Part of a small language model's weights.
Size: 8 layers, vocabulary 2765.
Training: a variant of SOAP for these matrices, 445M tokens, 3394 steps.
Each number is 128 + 24 x the weight over its row's rms, rounded and kept within 0 to 255. Layers, rows and columns count from 0. The size above them is the row's rms in percent of the matrix's.

# layer 4 attention value, 256x256, rms 0.0294, rows 196-208, columns 0-127
size [ 94  94  98  92  97  96  87  97  92 100  98  94  88]
[[135 110 147 163 120 145 133 130 110 105 131 114 114 160  68  97 153 179 117 114 118 115 120 129 114 167 150  97 130 110 130 145 123 115 151 112 135 132 171 128 113 115  79 155  73  81 156 134 159  92  73 111 154 102  96 126 132 153 121 133 141  84 158 131 161 130 154 165 152  93 120 120  96 155 119 137 145 173 150 102 126 150 123 140 153 136 156 130 152 119 157 133 155 158 125 126 126 157 134 149 135 107 145 156 152 120 144 157 163 146 139 145 159 145 105 145 150 168 115  92 120 121 145 125  94 145 146 107]
 [141 110 110 113 143 127  93 140  89 101 146 155 121 141 110 144 110 125 156 102 135 133 136 162 124 121 149 148 135  96 153 146 128 104 105 170 158 168 136 132 131 150 140 129 124 125 128 141 120 155 107  88 152 128 137 151 129 119 104 126 118 148 131 103 137 121 107 137 138 126 118 103 156 168 104  97 120  65 146  83 118 106 152 122 123 147 155 110 114 115  97 147 101 124 173 173 140 132 110 121 124 107 135 117 132 143 104 111 174 127  89 144 182 146 133 116 130 131 102  85 108  58 128 147 112 194 127  95]
 [120 161 191 147 123 126 141  88 148 131 128 148  95  92  89 166 129 139  55 126 133 160 132 148 133 148 172 147 132 109 114 100 124 103  99 129 143 111 143 152 140 132 137 111 133 108 146 132 111 148 124 133 120 141 145  97 128 144 168 125 116  81 115 110 120 121 155 132 152 115 105 151  95 145 140 114 133 115 117 163 144 165 144 141 123 141 173 101 129  95 118 132 125 145  90 138 126  93 115 113 130  91 129 113 119 119  91 132 155 140  95 127 118 143 164  91 110 150 102 177 157 119 154 133 116 111 135 121]
 [ 95  89 151  84  96  77 157 123 112 137  93 130 137 122 172 148 111 103 117  96 104 110 141 121 132 141 103 138 174  87 149 134 169  85 117 161 112 126 120 130  81  95 142 145 135 154 118 169 148 123  97 135  91 121 117 113 138 156  93 131 111 192 118  76 105 126 103 134 139  84 162 143 142 169 134 130  88 150  83 130 141 111 139 176 141 159 124 106 110 103 119 151 149 104 156 133 115 154 154 127 140 134  78  78 114 154 144 149 138 126  91  75 120 114 139 155 103 164 121 142 123 157 110 148 147 166 132 111]
 [131 134 167 115 170 129 136  88 106 136  81 105 139 153 119 135 158 128  94 143 186 149 138 111 103 145 160 142  88 110 109 152 105 134 146 112 155 146 125 134 170 111  91 127 146 156 151 124 108 107 141 112 141 110 127  94 103 149 195 127 117 175 132 107 110 128  71 163 108 167 103  86 156 147 139 108 116 168 150 125 103 170 102 112 131 106  93 126 139 107  97  76 174 106 161 154 116 143 123  93  85 129 146 153 111 165 135 158  92 150 113 132  91 152 123 133 149 125 100 127 140 103 125 124 174 161 117 133]
 [118 115 152 110 115 142 120 135 156 126 145 149 165 147 137 129  88  94 130 162 124 123  84 143 182  78 135 166  93 144 121 147 122  80 135 140 170 115 166 128 106 121 110 161 113 158 133 150 133 136 168 134 113 141 101 116 147 128 118 146 135 141 143 155 143 120 143 127 124 132 144 126 109 183 119 106 172  97 105 109 107 125 153 121  94 157 140 149 140 102  79 129 117 157  95 128 139 137  94 177 127 177  83 135 121 112 114 146 138 154 105 142 145 109 149  96 123  97 128 129 153 152 116 172 144  91 152 177]
 [143 102 106 108 133 140 175 138 111 137 143  99  82 114 155 115 105 159  73 168 104 140 113 130 109 168 107 116  93 120 127 138 179  94 132 113 123 113 122 138 128 123 120 109 138  77 129 164 146 117 162 142  96 165 133 111 143 120 121 159 163 153 102 114  96 149 106 114 178 140 118 129 114  91 111 135 126  99 127  96 112  90 157 128 126 121 196 105 112 184 121  99 128 143 142 132 108 137 143 140 121 159 126  70 160 111 146 140 156 106 150 150 160 124 131 127 110  98 156 102 148 135 107  97 145 137 147 130]
 [153 158 146 126 128  79 120 124  94 132  98 108 111 137 144 148  64  98 165 136 183 131 141 137 136 115 163 156 138 130 112 104 168 101 113 119  67 126 117 123 129 119 133 146 162  78 123 129 138 118 146  47 142  77 152 112 167 128  82 119 108 139  86 120 115 160 128 122 139 138 119 117 116 129 171 142 126 110 143 138 128 122 133 134  89 118 111 125 164  58 144  97 163 144 126 169 118 119 143 122 157 138 127 144 153 124 116 142 123  76 117 108 124 110 110 120 127  98 129 164  81  69 103 154 114 101 124 176]
 [146  98 138 114 127 114 125 157 123 120 144 133 127  76  82 115 168 171  95  91 124 128 152 106 116 111 134 137  92 141 136 122 107 136 112  99 131 153 146 153 133  98 109 128 118 154 151 118 140 130 107 101 140  71 106 128  83 137 121  97 102  70 139 107  92 129 125 122 140 160  70 141 163 121 156 133 117 142 162 147 170 137 121 144 149 121 164 136  99 115 116 139 114 109  86 103 110 106 114 159 159 145 127 189  91  91  97 152 141 115 122 148 123 111 104  65 180 138  96 128 105 114 109 108 160 164 139 162]
 [131 169 139 141 144 104 105  92 164 134 118 115 140 119 126 113  91 123 152 140 118 137 170 155 134 160 142  82 116 144 168 197 102 171 123 159 167 164 137  98 120 141 139 143  99 135  65 185 112 147 135 136 180 157 132 139 141 145 147 155 165 121 119  83  79 163 147 100 155 133 128 120 145 123 143 131 125 127 151 124 141 110 140  89 138 140 201  75 102 106  96 139  60 146 165 132 145 140 172 143 146  96 138 100 121 129 103 113 136 124  88 114 160 128 110 104 146 148 104 129 137 117 132  99 116 144 108 119]
 [105 145 125 107 142 106 174 101 150 120 152  86 122 102  93 127 128 121  78 134 127 181 141 165 144 139 163 140 115 100 153 133 131 164 120 131  99  72 125  80 137 142 126 136 151 135 161 122 146  77 116 110  86 164 144 118 143 159 145 143 137  70 103 111 136 131 102 127 154 141 148 122 150 148 111 102 127  93 146 120 122 131 119 154 108  68 123 128  62 115 185 142  74 128 115 158 135 105 170 128 158 162 158 123 124 117 126 167 178 112 153 131 140 123 152 126 108 144 136 123 144 108 119 135 129 155 106  97]
 [117 151 117 159 118 139 137  67 129 122 138 171 131 121 133 100 139 126 104 126  72 146 127 143 147 131 116 177 118 164 158 120 136 141 101 145 111 140  95 139 127  77 138 149 105 116 130 101  83  66 103 148 133 131 130  89 111 135 151 131 153 165 138 142 131 160 121 105 124  95 138 145  72 118 147 145 123 104  93 112 119 101 141 118 124 140 116  70  98 126 138 181 105 114 104 172 134 132 140 129  84 140 115 153 152 128 136 170 136 152 121 146 159 169 124 121 138 103  91 134 164 137  96 129  74  99 153 129]
 [139 110 122 136 118  99  74  99 102 141 191 131 153 148 136 104 139 172 113  93  94 111 137 133 142 128 108  98  99 148 117  84 143 144 142 157 108  89 112 133 169 146  80 130 136 157 158 130 151 126 146 120 147 112 113 110 156 149 122 130 115 164 122 115 127  71  84  97  95 131 117 139 112 146 126 129 134  75 139 163 127 137 147 112 141 141 138 122 177 144  95 132 171 123  94 116 121 126 124 129 128 114  93 129 146 124 129 126 103  87 123 113 161  89 111 137 112 129 189 139  92 156 110 164 103 154 103 139]]
# layer 4 attention output (transposed), 256x256, rms 0.0447, rows 196-207, columns 0-127
size [103  96 106 101  97 107  83 100 103 110 100 108]
[[119 122 111 107 112 120 134 136 136 119 104 126 130 111 135 131  96  73 134 171 107 165 118 108 145  97 142 122  69 117 157 137 166 153  85 126 124 112  86  82 114 109 140 109 120 166  75  98  95 141 128 138 125 153 148 153 139 105 136 139  75 151  93 120  87 131 112 132 143 144 157 153 162 129 125 159 105 111 100 118 136 121 162 127 132 125 134 137  94 147  99 100 117 136  96 140 124 116 113 123 104 116 104 116 125  77 112 116  94 149 156 139 106  92 158 100  82 134 141 134 117 128  81 116 140 112  87 136]
 [123 128 136 143 107 169 141 147 148 172 116 127 141 124 142 115 151 107 130 138 162  87 100 140 120 150 121 186 121  84 131 134 116 156 124  90 127 107 111 101 126  97 125 111 142 180 166 121 146 122 116 155 118 126 104 124 138 112 188 137 143 111 140 157 129 127 131 105  72 133 147 181  87 107 135 166 132 159 137 172 119 152 144 128 126 125 155 125 145 136 174 120 144 139 105 115 157  95 155 134 119 169 126 137 123  96 131 163 108 101 143 127 107 107 147 148 126 109 129 177 120 129 142 129 126 116  87 137]
 [126  98  76  91 153 155 124 149 124 122 110 132 137 163 134  78 116 107 168 156 101 118 155 113 124 112 110 112 131 165 137 163 111 126 138  79 100 129 103  90 120 108 151 130 117 170 107 134 164 122 115 117 116 119 120 160 153 112 136 149 123 152 144 137 147 128 143 126  99 137 145 126 173 162 134 133 105 172 121  96  87  94 128 144 172 116  88 142 136 164 157 150 137 125 116 124 137 186 149 168 136 158 136 113 120 110 121 106 144 112 120 125 121 122  98 155 154 129 164  66 118 151  74 131 150 133  93 123]
 [132 147 139 137 137 154  86 137 132 160 161 127 132 136 115 107 106 156 144 106 125  99  95 155 124 104 152 112  88 145  97 106  69 126 126 121  78 162 123 143 141 155 107 151 130  96 143 132 114 102 129  94 191 107  78 163 118  88 120 154 113  89 135 149 149 135 156  96  91 144 102 126 131 119 150 127 169 109 157  99  89 147 117  82 104  95 170 103 129 120  87 128 156 149 113 130 148 123  97 108  98 137 138 143 135  90 117 145 135 102 150 170 107 101 149 101 107  75 143 119 133 110 115 116 101  77 112 140]
 [130  76 122 118 109 114 134 184 140 131 144 131 121 148 143 122 145 116 173 125  87 100 115 121 173 102 121  99 160 132 131 119 146 140 112 158 106  95 156 135 105 118 125 124 124 116 121 138 155 132 116 153 117 149 118 162 119  91 107 119 155  83 120 150 145 115 182  89 138 138 174 163 112 146  96 146 139 113  90 171 158 129 168 126  83 160 153 128  86 188 115 151 116 105 114 140 119  81 137 123 184 175 125  83 174 135 114 135 151 132 137 110 122 134 139 111  88 107 140 124 111 155 140 122  93 143 149 121]
 [143 112  74 149 159 107 121 120 123  93  95 107 125 134 126 146 155 142 142 116 119 138 158 157 136 140 148 105 175 145 159  91 123 142 108  95 136 144 119 153 179 119 156 133 134 123 131 128 121 116  87 138 146 126 139 120 110 187 158 110 115 115  94 110 131 132 126 115 113 126 115 127 176 122 102 185 107 158 151 159 114 126 123 103 165 123 108 117 138 155 163 104 140 114 165 132  89 105 161 129 116 107 159 100 142 128 153  72 135 105 162 151  80 148 115 131 145 170 152 137 126  94 164 124 115 152 124 103]
 [141 115  92 131 185 118  94 155 139 111 141 151 112 146  95 121 164 113 208 107 156  73 140 118 105 108 159 142 132 126 103 123 120  96 125  89 123 142  79 119 150 117  87  93 133 115 142 121 111 109  99 161 116  73 114 132 109 136 129 110 125 136 125 143 122 128 156 157  86 117 132 146 162 147 102 124  99 174  80 150 144 156 149 150 127 115  91 114 139  83 135 131 162 117 139 113 150 123 150 151 144 118 148 156 110 148 108 135  71 117 110 104  88 126  96 143 128 154 133 168 107 118 130 148 136 133 133 143]
 [140 113 119  74 124 136 138 157 154 105 161 154  91 100 122  90 167 127 110  78  93 117 107 153 139 117  91 115 134 108 142 123  82 127 130 160 150 130 165 168 117 157 135 116  90 148 132 100 108 160 130 161 120 169  86 112  87 131 123 165 152  68 172 112 136 142 126  96 123 109 142 144 153 103 133 102 128 159 108 114 143 125 119 137 166 132 135 114 135 166 118 158 107 124 180 121 121 161  90 133 152 135  97 112 114 133 138  90 132 151  99 122 107  97 139 109 126 142 129 157 143 179 134 103 143 108 103  84]
 [101 172 103 153 127 160 145 105 143 136 125 113 143 151 129 107 121  89 132 143 157 132 109 134 157 119 110 130 123 127 113 133 166 115 131 137 125 111  82 112 109 120 149  90 123 141 127 141 141 146 123 145 120 182 149 105 149 120 144 147 125 185 121 129 141 137 137 163 127  94 133 128 114 169 128 136 117 150  90 102  93 116 148  85  95 153 122 124 132 112 134 164 133 168 148 144 145 143 124 131 145  96 144  95 137 145 154 102 104 177 156 111 151 125 138 124  93 111 148 115 144 149 110 149  90 120 105  92]
 [123  79 138 169  84 153 165 113  89 131 145 151 139 140  99 121 127 177 127 131 119 106 105 115 145 122 154 167 122 117 114 115 130  80 158 104  99  75 142 139 145 126 149 127 133 162 189 101 125  89 176 149  94  98 100 125 134  95 103 104 121 115 165 158 171  80 102 154  94 113 130 148 108 158 142 169 115 143 107 122 141 136 101 134 118 120  71 187 100 122 170 143 151 116 107 125 163 105 104 134  99 143 118 157 114 117 145 115 136 139 148 164  91 106 114 125 103 122 151 118 112 124 139 163 156 134 166 101]
 [144 135 148 130 127 177 120 169 102 140 109 146 120 134 152 125 149 136 135 125 114  73 119 110 155 130  99 103 155 174 137 136  97 148 143 108 139 139 138 151 114  96 131 138  89 103  95 114 158 175 133 174 158 105 107 138 140 122 126 149 136 160 132 139 140 123 150 113  92 137  91 146  96  91 143 167 142 150 132  85 165 108 171 122 152 179 134 103 174 135 106 113 165 137 146  81 119 186 115 153 139 109 119 142 134 121 113  95  67 146  87  91 135 117 116 139 167 108 136 136  85 151 115 146 136  99  84 163]
 [101 111 152  99 150 113 116 180 142 133 119  86 125 126  87 152 145 133 136 133 200 101 124 128 139 113 135  93 124 116 115 184 102 140 131 117 130 108 151 128 156 130  97 116 129 144 127 164 171 163 152 100 109 118 100 155 156 144 126 109 100 131 137 128 148  98 123 128 114 156 100 135 185 162 123 107 133 166 146 137 103 133 137 124 127 124  93 159 158 104 152 105 131 150 143  95 142 174 139  98 146  82 181 111 116 101 106 101 139 105 124 151  97 117 101 143 122 144 134 136 100 105 153 119 162 127 128 137]]